Part of a small language model's weights.
Size: width 96, 2.56M parameters.
Architecture: LayerNorm before each block, rotary positions, no biases in attention or MLP, untied embeddings, attention and MLP in parallel.
Training: 131M tokens, 7966 steps.
Each number is 500 + 40 x the weight over its row's rms, rounded and kept within 0 to 999. Layers, rows and columns count from 0. Numbers have three digits each. The size before them is the row's rms in percent of the matrix's.

# layer 6 attention query, 192x96, rms 0.0957, rows 81-95, columns 0-95
089:589503475469508491446524445549461457445520531476505523522500482477458478472498454619476462483549491511573478578521500504533447459437521474437491531520461446462486541500534507537496487480499524458537553467597523456386488480457516480458502449497540556557484447555568536472505483504494484496
097:570513485460413459529516535523532505501519545477470467549479516550446552465479504511514465503539464445506489455438470499483463404570430538515544497517468508506474555539520484571435523540522514521473496481581566474484448502553529461448543518521492467555469498577596526524516547518453446456
096:510515498514493511563551505489547458446485476482548382524465484490547469484543553533501484472487484524481457533449451477451474488526496488474467465442489471496477446445503546534474544449571561464524465473451562548434499426467538497508518537564427508549555472516547541517507549491598571472
089:513556557404541545432439508455520474477508513512493536523501491440576509500446483519455473513535510496505489519467516583469506535490565475431508526531468486463467598479534459429577472496489473474560531478457480563518547539493505491433484399485481546461493478463490488598487479512451468501
089:455437473532523544495502538512488451483496484472487472581548437521539471501479478498503516498477525480536510428528552457555548478441505570475474591582524559493453457513517453518455493455488481528468535486542506508456490570539547581565456473473530403520529583479427503496523496497432483529
091:481540534515533563510521465430418522572468560512484545519450523520502469553543436504546496497496518456482544422521515521571479454563509508496514457523452554531454511502433559469526473527455497539535474514442474504583568460490557466453467523456441527480423463466495531571481477465468547479
099:435463563476563473415447527497494509505550551456543499497503527487580522504510493446504441485473541575449461516466476500500473544471531400479475482511500515530420536483509519508548570451470525487529523524484547499501528507590484573513439513485603479542538513509419506501478522478516424458
088:497476454491495455538432519474507525450501508491474431468521503500557506513420479471502573490429499499458530507532469475460481503491535444517459537572523482519524543551462461441443556408461470545487460473488530571459509521516437576558559525493537479444566513471481488514477580564489546572
096:546455480520409437479408484527506543540489501525458525398502511541478562457556571506509539548447471487549490573517513479488492514498504502443478426495510441540580527561557510449490490505505481536551457550467424503507524486488453539450541472515549512494563502464453537488472488538507461440
095:491506467438585468480441464533489541472561579461539559492522527522430497550497521478549446485620446451473449624427502509500458494512512537501497532493455496406524474521551509516503512509513516397458518506528489518516501501467459464491466525503521513481462565482485505524562514526545492501
094:582620451516481477482484483532508460547422421469444471436530443456484545553471536472445522493502477502448554496512502468514462509516542535478492434491487487524493552502494494495488430473486553554524534543455420502491471465518564475505551510519559492546533523547489529497462388520563503507
086:449441526634500449438475497537495515461537479501530465515497534520545515467511559462499477483400530563530472496567435490486515574534508476473488450470469494517524451486454456485585493465456521514527451460507550548449503492533467512556505558461560449529506423515492542493546447501465452477
092:537483567479532438548514523494505511529491474476471498462480516453542460600457523545497528498483473502538493566461472508538448525490568473483410484482604498485512544516564521401489516487510482543501472560442429568538493480429510469461525477489461500468565545406482487551540521478462490531
105:398403503512488516471464554420486540543498523496500608502451523482509568485534513500521489465440501536542499504448496557500472541533495457482426509520486453537529503537464528489538533496528511484516488561442486517539606483450454521417480496449529477461400495472479453507501504500460513436
091:448467536494459536547516513415467516500539508526527413463427531492560446457472490450517500432514457474478487517456480513547449538556515463520525502507521530561515527458537570503470547489491540488519480450448544608566548453484497531560420490491418472473433540503500460482485539553496531511
# layer 6 attention key, 192x96, rms 0.0941, rows 81-95, columns 0-95
091:476518495506467498513414500523487461462470581572508538508473512546445515520577545501577440526554502544527454523536384490481541517452462482517568468492404486502473448444521474525496435442542516464515498497547501461487517502489526576574448517474462497523505423529508461482436479489474474476
094:504437493439492407480473512524450512479489475522477510535558569488485539449540551475521527514567491496453446559494432511522532540494511535558469496446399495491520449552503504547544473538509504363476469496488502516500512490475465573520463535541492519564505483505513464534467590459521440444
091:456562454450586520492471524525537506447502491420496488493483476457519514517466503521452556493416455531563521478452443451422457562546568446419482484546552524501430487516539539540474453443518485482528494560502485523491538540538501450534509451504541476549511520502448489399477512521507547503
091:432451532522450518560480470452540470492510518473501469451541516499539454589488465523545381467529423484499497451437539541475516465538544481500485549507502455500412528504530485429441499505540515549601479489478457463478459492528494459445467485533523554481541523556558456569517477523518498499
094:503475497546515456546536495521473479539595515477578545528490519631508435462527502489489542477437537522506512543541460449527511439529385512504444487439525503466517479463494535521491515498512510609422523523503522463488487593470486538504508524489468403508504489474494542535487525466460486505
093:522484560514490493488593496452461452471495461505541441471495520460528485540435426425545503528479503460501527500429516544573446476492493489538465563483469530616510489493444542537498550542461498473564421447448502456542460452502498504495506556475419484433500449542493480477525455531502523516
106:514464475517512552493520515543537429503530471528491478508509505418509391497576558483496446560468539529541487470555503463500483546515551438462501483590468462443421541531511515491414463527424506565490476471532514443510475532483517506477405491578539516503494526488543521460452465524491548528
093:522516446494526551496480453521516430473578500468506544476545530460516433454515511537462525467484506518528488478502587495452531487556483582454512448434478478451538539537490438529488574479512395496552535550499449433460459477447494472578527481493560443508494546504573495558469486497476540492
093:441508409457487533539453473448523414511435460535466543484530430481533524433512549501463499508522538548488422517477564588441499491503531560525486496501478485408550493528437425457498455522494478516514545434496513452509512472498561477527481531548487517484492541564511568552538513534506470534
092:507429535451500411447463527581516483540452465553447520569498506515499527480512505528526431562562472536456492528468464462507521568519525510504504560547439498492524556427511555441538482422537509522494573531583539452522542449501465523471537490523486521489505473446433441562508481509512485515
095:500574421492488477525511558482491398527471529539435480478598468478490564492552485499517479530509554491490486474515476504509485474466517476453486524558570561464509472547522420441555601516458546552484509481506510607544483500544535486551475547489522486453499517556535468519482506507428467526
090:548584471499504545511512485544478491538520453488483497479480484488544485494522543440473505531464491493511560455582483532468467494550537451549505501472515448382436520562464511553465486539494541478508546504501495433458480496468548437579416554476543470483453564533515538443433450478470459551
093:450504447509519477526549508482602429423497525443444448457509494466511491525436418562476469467466502517560512441452548525528506478502503470457477511503485486540504559439452503463439461483540509535551566459486476513460520463543477449497565463543576501558523535508541559560503469464473554486
093:488485564504514596481550485476570473496457483474517438473481487418518415481419442477480491534450457529530477499494549601472455525507538517459507489527515525520467543486501554504517436508484547530575542523467455462486494480517538446467566436508498502468565485533526514479497482549580597500
093:459486509514517506481544513500504517483547470483458434457486449457507417528430482526468488520433469493521537549457552491475403584497556466495491460526465498561494573535532557529476499505465462510596483511479542497515457447484578471514585426504522501553511556466552435460528477547460481480
# layer 6 attention value, 192x96, rms 0.0702, rows 64-82, columns 0-95
099:542460558497527497530442584487505561507576452520517464405461537483444526526480504497483477560495494440473467429484518505548507448489543498525477499464482514523517531498478529542546448527480588492499568511501471531490477546472531513453478576534573418566548472461560429577461530520517507497
134:575490524521504535521557420506525528587482537521460490555449515463419455450506513458480510553541431495591537485495554513463497490576471474513533501462478500473520464515479543499440571506507522595459506450516442499493485494518530559433467466543434537480445502475508543515430568514516475478
101:463503478529474490525505477552484519555556477480469508621494513507552459485574555514511479519485493490489500584548498510467467480522495480570463519481505474508469504496487484484577545454460518488460602520515455487540455472460563451405482545506432536530461511415541533506436596464533505524
106:483545455502492542541496462513462507530479512475443525507452407501477498494498512438532446430450494425521520537486519549497547484590429501483515490509467510475552496481482544582487494492497596507498521479482463456522603487548518469362472490489502514479518513561475447513510596509518461493
109:422476433466518506424563561498496508465545425487460500525479503482516460473522511448511474516499524475560489525411517528503502488491480517422506502476485456553495508502475514637524464588482504487491567498551537477527482524459503430466553555512542536550550428569435491505512562500499517477
092:503645543604484494567536464459523451459507490486513442443467529578483497498508462533467494477526493500482500496536493460460530470485482508518415533482579494480464502504578571509517473519499472508496484438498500529566484498512434502497545508453440473534522503506560521482599532528540434543
095:489497532459426494436558538467486509450530435427463510542510456443508462526491505482499502547443580442528511463474535461528527486424448495526497501520509517517476519457513490479444465525486557455507486507500565512520535448493481512447477545551564528516536377518510440593529533551508588508
106:498499577521423544472443453532523502471499507461488492475445482505540515500500561552496491452583390476504540523558495489469470513495514465550524459417548458495547556520486510511511511457489492538473498495523478529527457584492471541393502391514486482492424455471521532439555516456523468487
126:539512526465469515460545480516512521542500414496507466559479520487507466434458507567506541502394523499389519559523564524511504485507490482563489490479532569523601547491466469570513494512463440471522576510518496477491541521457531525541556533477497488495484508449558476553558404479519533463
111:539511435459474540545499556523516505522509439512460530565486523450562443438482524450520470511514559410391502492453457502512497460523524498462485552497452487467594498492458495568477461470472502559546527461495501453467490523500481560438471588491532460458423500541555552526449485485498513517
098:494496513582454563531512513497517528583537496478506529481459415481482461528508534476478504452447506474562527539557561558478525542526468494582488474445508418504466553532510513451556457565474485472540481543493545484586551521457471469436405497512447578473535476524497523522512545470505543512
113:506512490530462519503443408517474475579490533506449462519487475536452444494472520556519556472461563448565591542552488543495499504540512483563499549476534461533480514467584553436507448451521466475480517481494493490495475513537516524528440518502400566554454547475508512562525569526448550510
099:503478449494548522551504428475471476483563590518476475484461487551496463461478488427491465569492517442485521477456541566434533471474476524348509568524545470489404483522472522520497573495498541477485512472492548497542489541467524475493483480506588482532503499537504574449475547478505514476
107:531447448529476510532459550470513522503553527490511514489506483441476488487550471440499538488542480501609479563513511540550461495557492480559487494490549441436469546483482548456557494535546541564462468487497534512520513489559461421372524446536425572505499521537483555521526546536485468525
091:527472527502558466519543491538505479489496512528538549484492522481547559515472484482482459405443448594538485553491515455571497521478492512432537570507534491539494393568484514478437577504477463491526514461568511550468470518487474545516580465557494500515563555492465429528465433490529523482
100:492474539527496460482595560530537495516549484484438516450535548488503471533543530553469531486533544470552445473546461525501499481504478514522475508530561377507480556548517485493440458487487402512510453382476589529514460502485466475512494559512476486499438431470487509511455489556529515455
108:430458498520562592484498524458490503526474505475475500548485439427533446502469488552464539508501543509461520530552542491543481501506542519545499482501432537508574506523439438531563427464442447461506528539465490450494562512478536473547544499550459501494410550539455496584569454459508519522
114:502508486522438522506445473524515518546454482507502510531426441490485436497402502418506473525490532474525639539487553533458486502600491508494471494522563538488516542501488525434505523528497491508526468480545583498493497523548517534414419406519469501466463510523468521522526556494532540469
106:495555511479488489443506515483527433475502478513533469543431454553481493541462495517498516458594482506567525567471561506492481483476474514455500544475560539533503513496410503511453492491488551572489606520552478491542524502506433497457510503474613541500518474586439452514530490504566425505
# layer 6 attention output (transposed), 192x96, rms 0.0916, rows 64-82, columns 0-95
103:548539443545500521507451501492525545524456483508484547514522541461490517524525485483534560465542482490493535513432501469528494491490474541521542483460568499455486449461471465471538574453611522441455487529420431434508489501436506456555579458531531529485512582488534493506437509490395541461
146:508550478578557507482490467500524473464470510488403486489486496400520465565490562477529499526524484517470471547526437438417509456535427523498437429470522492528482494545542514523518477507556533528561454537502538488455481491429466470491446579532468570532557456547511502515465550517569490514
097:543529507557490482557538438547480465483446436480518438468493505475503521502459513511552479483533512517471542544524481459517523526552556554516469530577521449539450445441534492503453511511525554516519440511479495511485421519419519446435535522601483580439539411546497538531472453501486467469
096:481488520570456561450542488429494569518482513516492555524453540506486464470478515477428538551534501547500553499509442463491489527462513521548451487548485549483458481476516485438466540502376545522510472450537518583522451490460462578570540524479449441444549514524532499477463524436517522548
114:516504462510454482440553487509476557541501438522502560507568553460525515481453508416462485448533527488505539502462513475612583515507456540458509599510483506541493511432430479479471555460456606503514509465539490512523454491527482471495569508562460451529542491494481453465440522506491510458
103:438477489481496431564558556460531494511481541504512450492518459484478525518478633495531464483467474520452492442487450487470490524482539446528494511474505506482544515545555480492458489503511454471490468587527476520498521530468520555496494469422489579448495480489413584546515498515583613491
091:526465478476480576461465520529517601513472473519481548512548553504481473476491448461444491494515502432514500539439594482505536512487546475481503504469448474495427591476460444524548488499522554525494546479499463476460484550482515456556629469544474448570524533542441476470466460530522524474
112:573501519601482526517518529457477440528480544455493465463470480466458484513548531517572465558462542510465550570524434503475524434537562475508541455522451464502455516545506473459480548435422500537532467570471435518467469420514477543515505536432512472486550495456503541551502486560539486536
120:526487521489538466515478542549582525492481503420476526508513514469481507521489479524478511456540484525427484421454498514517500427528532413505566490508517506531434563442499481494476463455664556489514564539468469494498449494542488417474491417522496524544541511562506514537478453499492485507
113:465480444567489519452510454506521503445492468449451515542478497512462386443490460469459471483589456536520507474513530516496489526521478540465507483583450547486454532477507499510464543452559515443472537495488458516546519585532545489503512502557489551477570479543618464564459513447477514456
103:597516519522439550526504474448470494480432440510466451501499561483520444549504481494459530529472516495524593498532479447524561464471529497570528466538482503474450535515496479508473513470478553486522492441498476554488432494470527485556603478460424468492525490531451465514431488583514561582
122:497511530474433515517585539476535460506500463465459512474494493504484527554530532526442456492494487525542492452578462456412539532459505439518438478517473456500572543532487455515496467599534478490528500518548541449499471560409499505465475528514497586467475486567460537547463398528530533510
100:481552504571441444496511510507464574478518463536472517487482521513467482566494555421480516467514496465542503583542491461498478541502407631550506517543463530426548512512510473554523486418385499539458452495469508569500543493476488512506499514520490511550509466458480493469489562518484472531
106:526577501526476518514505451428430451480464493528440455502532560473519441490516470527485480537518460516499530523498494460499489449517468499492519494411511586489496519568513505426478548541441517506509482434576509471470491530440480443482551533538493508416511450520501516544427561551549596557
091:466499514498529408424474474562503481512586516468551524489512488561503545507489588525520491531560527499485455515471535528527506425555472466440464463407483433507494490441472514503544474532557523464532515520528549427500544463506520533430440566463504560552484462535496525475557485430475489477
099:511545473440440487483440450436450484464451517520523463523568483427506493562479518453498417495493446478500453490498515499418534532518554540483473559469485516516563568483490503462543556512571504410505490551501445501489495493538557470530524495513492632550541480545468515521528462536488517457
117:504559546422483556520499518504509509525470428461501533519466516515500490482518395541407490494550506538501509457509496481556542423503496447557556507566468518541389549445511492515475469512551571444485540473496485514518477506502479451503501437481475464513559547545557468483415537496460538547
114:512472501556481586451518477450536539483537481457444470522528576521482417526532535536417535490531526533492489488554485448495510443488499483581517456488407513475481498588517440520504471480452536530550512471506488467511454503455529482545502520462440533548536455514530480490428465516526528622
113:378483472555521511436528624490517540549543453487503471489506495526490500462522562532463499453542533474439483504488455448491532429491543513515556528505411500482446552523535526480412527444452524514502502487541523446486511462516522501549577496532454422508535518514478509459527547465528535529